From a checkpoint of a small transformer trained on Wikipedia.
Size: 15 layers, width 192, 12 heads of 32, MLP 768 tanh GELU, vocabulary 8192.
Training: a variant of SOAP for these matrices, 278M tokens, 3054 steps.
Each number is 500 + 40 x the weight over its row's rms, rounded and kept within 0 to 999. Layers, rows and columns count from 0. Numbers have three digits each. The size before them is the row's rms in percent of the matrix's.

# layer 4 MLP down (transposed), 768x192, rms 0.191, rows 684-717, columns 96-191
106:435486501464523525500503461385469424508474493516478507500510458559475497530480564517485538471429532508465520516523471541477498518492535476532529494526468558463517523510508550411545484531441514513529451453530470401546452543473558516454420547500540506524528498474495489472496458452495519561
097:448448471511496509465587509473507490566435505480528472534431506463505478493513456476476527495454508481508464535514491569529497600457515598431526540528497517574432532512476501478488516486450479469586440479552537453537430559518454486487505483525588455500506479477448501439532473484533487452
098:480454499508542531545514511459503514491506435528464505508470516495517457504499490429626516470498417444596534515426489576465537515486539474538475474455487550489506481465531550513515504482447451546480476500511514451401555441524471434543410508505572504533443464530512503506476472437464492534
065:485488482502467513509514519475446493524515505532508503486492525509503468509530482513563488504492533537494487525560490529455492475524466536484514455464415535513566469469506476548532457594452581504430521502488488568471529560538540480548510458521497491524514486549488499482480552422547514488
100:537543565478467525543542507480484490480468528471504507447462503554499431447459516466484492457533502460488563505474531502473546479551564499495566469588490532530461552516548452465510590501464453477572527500530574539494533492588536524479450557455433492510482497502491509547534572447477498500
086:562548455526512425459387479537502547472576407460488510464484542507478513454466515508521525483500582544528584498473525590492487490480521475526382514454478496523457478524538461511499599454574424514532421522502495515464513517488520476499482455536425528459531472517498572450494515469482516581
100:545463530560524476540499423548499487485438464525494463486520517475568438512570530445434499457469466496533534513444505449465535528490450497474475539513516493468455463465490531530579469489454474540487456549475487459486570496498503462511523465508533542503531492526527454518448562492556501491
086:494465548490466457451529479559481539480407504495532555509504503525497502529528437535519478550492545563457447489502515448490497470542522422523467533485520565495543510470510443463496522458508452451466566498551461549481561509565515554510558547517542594514488486467520485541517510553547475513
087:476492505574554484520529491459525522554502515488467504469381510513487554481503490513545453515544503450475507562484505561497498446477482503532423513518474524473527482523567445473434567541528525489521507581541478502595494523460463491511510462481510496492561418384420423550426434470571548524
106:498519536541485461544456485526447403448534524443515515488530516552445463541514514601513532530488542481537449466522466527559471504460559587470521433507538493504552534518510425483526520464542530485483635540564490443419450486523507527494502524459523585524489502512561448468529525522431538492
103:465536429530510514499481521570447458510383423518515538482457503512489507507524478548565431567529527478509520500531479475456581430526499490524534503565476488484544461484480466568520474504476524461479519474587505406492514520491546494458562497430425512507516542548488450486501485459538527478
105:505503510497493531470533511478494466524540495484483531529539555489511480394440549477534585534549511539462464427467489507509437527486469552490472515539470473483453426597481504537464483537602491568508574513500453546507535556546506493532505484544484544515448545451490491530518511480465457512
102:560476414519506507512565535395499539511473452493459487460416496580550535482431460550584489450563569473434558523507519579475462511493536452439509568556463429516536501527478542564532544486402477457590396493529469472533411427516502521488492476543519429480486487484506488497465479470498478503
084:517486479508454493487526493520565491506523427494482536482528514563571490582380462503462519497472551508419446530491473570544452556519502528443544544482492497500476521492449485500385530463450447630431502467506463526524456509480507510465496540478503440507499489421461446467522549492437504501
096:467514526415494502528514535509468454543484460587586494596518504493462480486499464528488519513518507522486474464489490434463470395535527473474478497510511554556480449467505452492461455587544518426503525510480479512505464599517524489488538475390457477527455489418510490544446528518510572592
089:519498520511534518572490445483496484530503466515552499505463437489536507499489468467547482508510491564537495532479544559409485517468466545491510471490431532601508449503550476492458518481464534454522500470470459512448494494516470409500524548404544509440458524425535543504531481504548478516
086:530557553482445543503513508518584480483477508525446480519517458435506533444514431439479563516507462527518459532519595449454471503490557498528481425502549486553527519511494571509527532486553519515538510452532491478482532451463478469431452548541528545493524551459487468508512487536555493460
094:525450507439515528457473509509408425516461481488471543466424523504388486495517532485491516399434510476536533559569465467597482465491477491504497531610526504462434519463503559480552469517535548551554483460519511455461530493483428565519566418521521479476481555496479493513523553524574514490
094:477493495470503517422550511540515466508531469559512457502456534492460433489505467407483578467475571545460474457569492417451391495582511523508513466435505490500515520448519521489553555436540506530484489552467500442506468544472469483501549547493494498558545488532543435511485525548470450491
115:539573445475454563544521538503512508562490520424484517470551486494584470501528451462549477508528469523521534474509433507486482448486537535488506564448448497409522554466549471565516469490434503528480461524456559573473482493510584465491553452535513512490536473506466488513496448453549513512
089:493470515519450551477448476501517488453525429538469509518497541543478501452531485506477451424489465578399503502580485478433497507497527516462474444510501431427565518534495504488556550542460494480511536534505409496469504479509459545506455523470515556429544488476526492436527590542574484489
095:560520537511532520426588499462536519526498405452571481447468453548458539510455471583502510517519509575593486492534479510535523497464486496451513507529545639475491462463477526487512555512512513561427537477485493528498545524531525512556536452525488482537447451544484521469527497454530469430
108:442478544531508473475410453590540488527489492440466484518411532568533477479483455469542524515549483447592534503520564518488448417508542448460495484519529514454497511562457472417508491553499505517522531479582442520510475531507464434519528462476427473530464554557452452532519522495451475476
093:492536565492530514515486480476544469490461488578511474447470541420469542489587536503412503508469555482561505497519425421462502458465570410470497576621532555529534477514514455532475481513508481482471582440510490482420529478487426525523526455539574482569563541478509631483508499474515444511
092:445454491525450532440559510516514491466521515436515461506565463442480521465491478511519432510566401510496510495551539520485528461438524470536531488516518477485510530512476514522477503537554459490520504560503466462503535521426420511481467470518548499503507567553515486459477475461528516493
101:560426457503544458559438568550471573531454505466444479477512526535444530491484498450548485508539460473508493556506422498484525475516559502509578518465452489550500515534484476483567467491531520497487459537514411525486571508515542492405536481525503533517516503528392486446484517499449538480
092:432484443496522399506514540540468498418479436505594532493509482617476506542424528528523504498447531499525481502531532521511479519498509530461510528510479650451526450556519514446544524517442499500445515541510479436436556550531477585471493536491549543477494529461513418517523478506474465521
091:504496483567459510569558488448471454458451445448428492467483568461550504518531514496518528452451594476468559459484428592530539521451546586541463521475522465572615543503482462492506491571517524459479582494518434422435483512509492481521530537496505487485491519557508408492517492511484491543
103:551482456486530433529520423463518542524508496496508482440505493535524517434543533495495512554572482490531503480481475492488478544438448524488497417544510569474485558446447517462494589468524521532467491458503526427563542486534492509470461422480471612546552505463474527499450565451471511526
101:573560542462458502539531473482511529505547506429431547552548475482467520617559519551501509527445527503541507502484493505478447536500504523421515527576501543552435550494508445468519519521528485484555485562373479478472538485475542486566511513558559484444498507495461541506513526469440530486
089:494482488493463480554466470476451548481512421550527471485498488506467549538499536538544523553508439476417537468467531506443490513487502434464470459490506503480500464553519424427488564499462557485462542489481500511524439534513441486495552495487466520498475622581483482470425545571477529486
094:528570498495465500392457492511521519411453429466504483487534475529498520460522485531440451587472470489540524508532491515540513491509526405482527592490558429499523484504543401469464538476431425466472544543447474454466523486561511535466566485539509477524455541520541557489498477468495552493
131:458517537533536528540476473491461495483517493510508506448501474520485525453471558518561559502476573490491488510537433553583502517520501519622539517440399539557481492519493527514486452449473482487492467498481444440481420546503516525452549509510505502466475520497480573480583467518473513551
096:465580510492512506440563468459568548484525449554498521530490503483563478549517495417492506492514476603507526507491509499525452572447570386527439579524421481519504479452463518483446501488493531543542552517534487516512523405530465395500498574545497479517489484492537547492503532546469525424
# layer 4 MLP up, 768x192, rms 0.213, rows 685-718, columns 96-191
099:517469494455526472481385490500535517494485504521480512448490457459530551594445462459457547549479467523533453469474527470473508459570488477506543538519482538488461533525463445533451482486496539561507499545386515503467521546461473515509483513545549546528507588476507567541484421538508485558
084:494497436508458492443439540514461464479561504541462469538571502506513509434504464502455536544552472517534435513545535456523419484479504541502567525434452551517592509502539515444498522456482535466467544518494450457470586539496499494524431580400420496498455476533456450593466579486525503478
067:461440512509564525486456537510512516452486445471499506478501476505463486547522496487525509479482481486516503502447505447510469507454546551449611414477479502495435429471514518534486454519535481552544475507429528452487423500460523506493533550506486519595508480428396440534545471561458485572
088:470615475522451504520494435458507449468507470489488467545445582548460570512501481485504555495461519515503493524515526495549544482490496469515477609534474452502460468462507534494471471529494537424439508536487520458545449528502539449512535479474479500561493581486534425506537473563545534508
083:488486514461494519545493529531495542532478601470523485520528475486568587533497481427505565563573534445496457478543523492527430504549471534535515513519503489496526552524545571456548408475449509460534453475541449490489490533566512499532553514454505402513540521521517511501499477497480492450
093:471567487438470485442519484520588462580479453499544436476428469466541478471507521573504455440530482530455447484434454516487431444476491477470549501448515505515423570439540531437493475475553522481519497453487550483522507533496442461532470482400532484550513482449532475538477429503623453554
087:539476521522490508407464483501563509462464487553554558452506517512466561424585517457472484492445479550545487486487462426469490503512472509596525516539482473511442456565500456518502514515498482492480500519501528488474530484498519561443510462478506539477538467548506487479509479571479513440
097:518525532506555509517471450507403490465519531449501420506490503488568408512488470453457533515471481574488496480523487480499486460409474528496508578499530585520543472434492548433448506518511514468532492503511465520416494545506553452502471520502398522514408481566399425527509512464466537525
106:505481513442492535418541517472477501458455522503518466481457520497465634441474483449449487486516435508479521495528545527478453568519465457414431490472520499630592474484497557562463573559554503547495503519524475478538507571546541512476490465521531506478554470527529518485560463512513494459
115:384527527464501469477508592562493524414514499440461456482505500461510500546484488462426533526519465500555525506478516513568506498483534481523417494505494509502553538458540426547491527528477497528473553477525506565571534421540473499445464415553535544469543482544502523450448482506511515527
097:481551548550557504539495464518421543525460459501518493513462505544476561535450537488494451463540435500529564440477461509521537470521516473483475442535518570473514497478546440474470528557555574489493502476458514490530464505456547501486568402483457573442519481454540533516501530479492436447
099:527517436440443465474492493466598409498454606577539427524518454595572492507493482525443559430505473431490512474420518474474507483564461513514495531508502429541514432608517485507503488508401462488551616503511502496513524466491459524530504408489497543525525513474442441508485521514498480487
087:490506472478486502478463526613518588526507532536528447482476515439484435483497542503466496473474494479584553492411446547503497476548549552515525509509556498486448475461500543482496506515502472556453541440481472443448463560458594552507570495490479577481466512456539555471435445482499492477
098:528481520447460540467548552553511515523531499489504510556556418514506495457466514525506453543447443484499481533515565539467487482433540469414480527439496557490500536461402505550531509465521470512541511459466521518524484439491492548506478485458516499452538517496489485444476473545480516499
085:504526431465478513465461467522507494475529490500564450438552478562572481494487495480536468447473490498562496535439551427536511422515392505470532502458489519546453499564520541478476538466505526521548519555450512444582490506534533513564433513496516523511477544576421535504547517521451478490
075:474564508489492412424522470509539483490426631460466500508517526504492434514481552465455471521504518513556473521540552496467484462525582583502504528484417515534493502474477422509450502521467563540445515472558456407525526523491493557463485461572516520547484439562565496488434484542460441562
086:559461473442443520549513483514478544526514515534464519481481414487547541525558468456464541543470496445483463514515483526507505458514465548513491491446479493442532438583498490606540523484515401495484496555495486517449512470475494488418452539459511495569529522528537455536576548509517497431
093:519486479516520476487496496483546522504516492502588435440544507451532536443441580530491467484552417497536478552450516435479549492531508558435565510460490502531449531562539542584452529484446488490495492444530513506556520572516485497518520476474480477489475508513495491476486544469505510524
100:579596475546543486543491537477517482422635504504488511471516514456516496459412439457588496514482508478505439434493484530485400535527525556542497448534413550485523557484450452525472474493477463526494524530552606499496499456511460515537514515491477536582468550492530530524570440509526521537
090:536551531408460508525468510444507526513479511456429493475507530580488541469512484545487515502502528546463541497464556408524516574521456466508516513457544503538521481450511463481452420559486479458508544524527543431583522471513491542548486457441541472449433466487492522465539601511459500526
090:514522530397479509516563477474510518463487468559565485501458494502561467498531501472430379524501469512504551565458511473483578501505470453497545544539569581519475446552528524391467491465459541477497486526526503482431519568545493547516513458529432511429579469547480498494448529520517484479
105:506473515376541504532460503502437480574577562491482482474547470483538483529436427496488508473505479487542489430427450442483469584500443541412562607539514536523399435423447518528485444465555538491483481433527532461541510493532502529543521502462533531551486526576553531543503571501503426513
092:469510498562432528547382478479555497489434560544559506469503530399577427564484520510550504424580522543436457497412502463508501471453473500511511521501525517468525476461540504516526530547501508513513480456520505466544548475514523428535513465482609523528441557492487450552501488470524488462
085:541488464453530472450453467502478513529536485461567420485506430536502535468509488455495502489499456493535538502504492513476533515519466482512444435541448509481444499480526524486524522519459451496495522529458554466402429452516478514502542499556559550551490562515507493468479573560472470564
104:469480516540508519464488557470543529494502513519465518482516503531613424520546420540471419575486490500568446497490537519497504504450458441512478420451518493433465519424408503545507565435413464529467454527525515480512542516491513537421434531589477541490461498460483437490496486444565475520
117:490561531525504495560433515488488535533488527547493514442498579527480449479539548498462469514438479477454481470490475544440500503482527455465445506452545443569462483492466442544513500530481496465484514490548567535520494429497503401491595509505445470527431439587469513431421486504506457463
123:451559535543477538498517532542554500500559508480545432493515455524483487491464423481543496492474476474508510500503557447497488595512509389516504405447540513500419504506475562462551455532528521491466457529495462492522505517583511518573514447445486545453573471464486518487477418501577533508
091:527439476507476545484501470475543532547514508455496502523492521566477561552504555484437407482495509467517498500464505532483526455518508488532447537499508497483514475465474523458514439514422593612457509538533474517475520503471403460462448513519455439560493480487523454491522449531449484559
104:576496575461537532484483453501481463498573461505424520537466498501557445475507480534567455530465544582557553525547457552494520541508538439452500575497529458542474436471528470484512514452516521417493457461425558501506501518511584534472492398525530453525493528571501497466531538515532576500
088:469523484449537528478555535512459468393447512532504501497508495494488412509530595492479423531418499531482533507550482470540536487467477479423491493533497542454460513469517505508530565562449480480551491491481549437460427552455519515520504528496511486501442443495519429502553487476555477502
093:499503453535484492514521505460500502460517410450455529487507503470427531542497439525493538477489501553473474481427494526490464477500391448559533591547530528519515507543506549523494523478488522567495573523495454499504567496508457540468516542508586540509510412523476569600496599476509528455
130:363510517470494514515476508484489491529441567545530477504534555506505517446487472492474525495462454506490552484534507469510550514543530524540509490524540520481420500553535492501490558519538540502524524488574570528513464496496497531458486524490460494487472517512535522514430479440530524523
092:485550453499432519482501482543501592571518516550461461476427529551406527533479504457450498540517483543501495516515542486467520572487492425500527607492522512493481476519495472504533515463522505512457548487560418425432535470484516423451563529503484458501511473516558525543500566536478519464
093:500508547479490473421473416493435513496470496506435464494488439515499492562496542590437524569566489509465473497498494411461514514607472436542467518499458521513488559491516559512486503576386479504498431426480490451453477492477493473505567480510472517477548425497530552593469464464498477529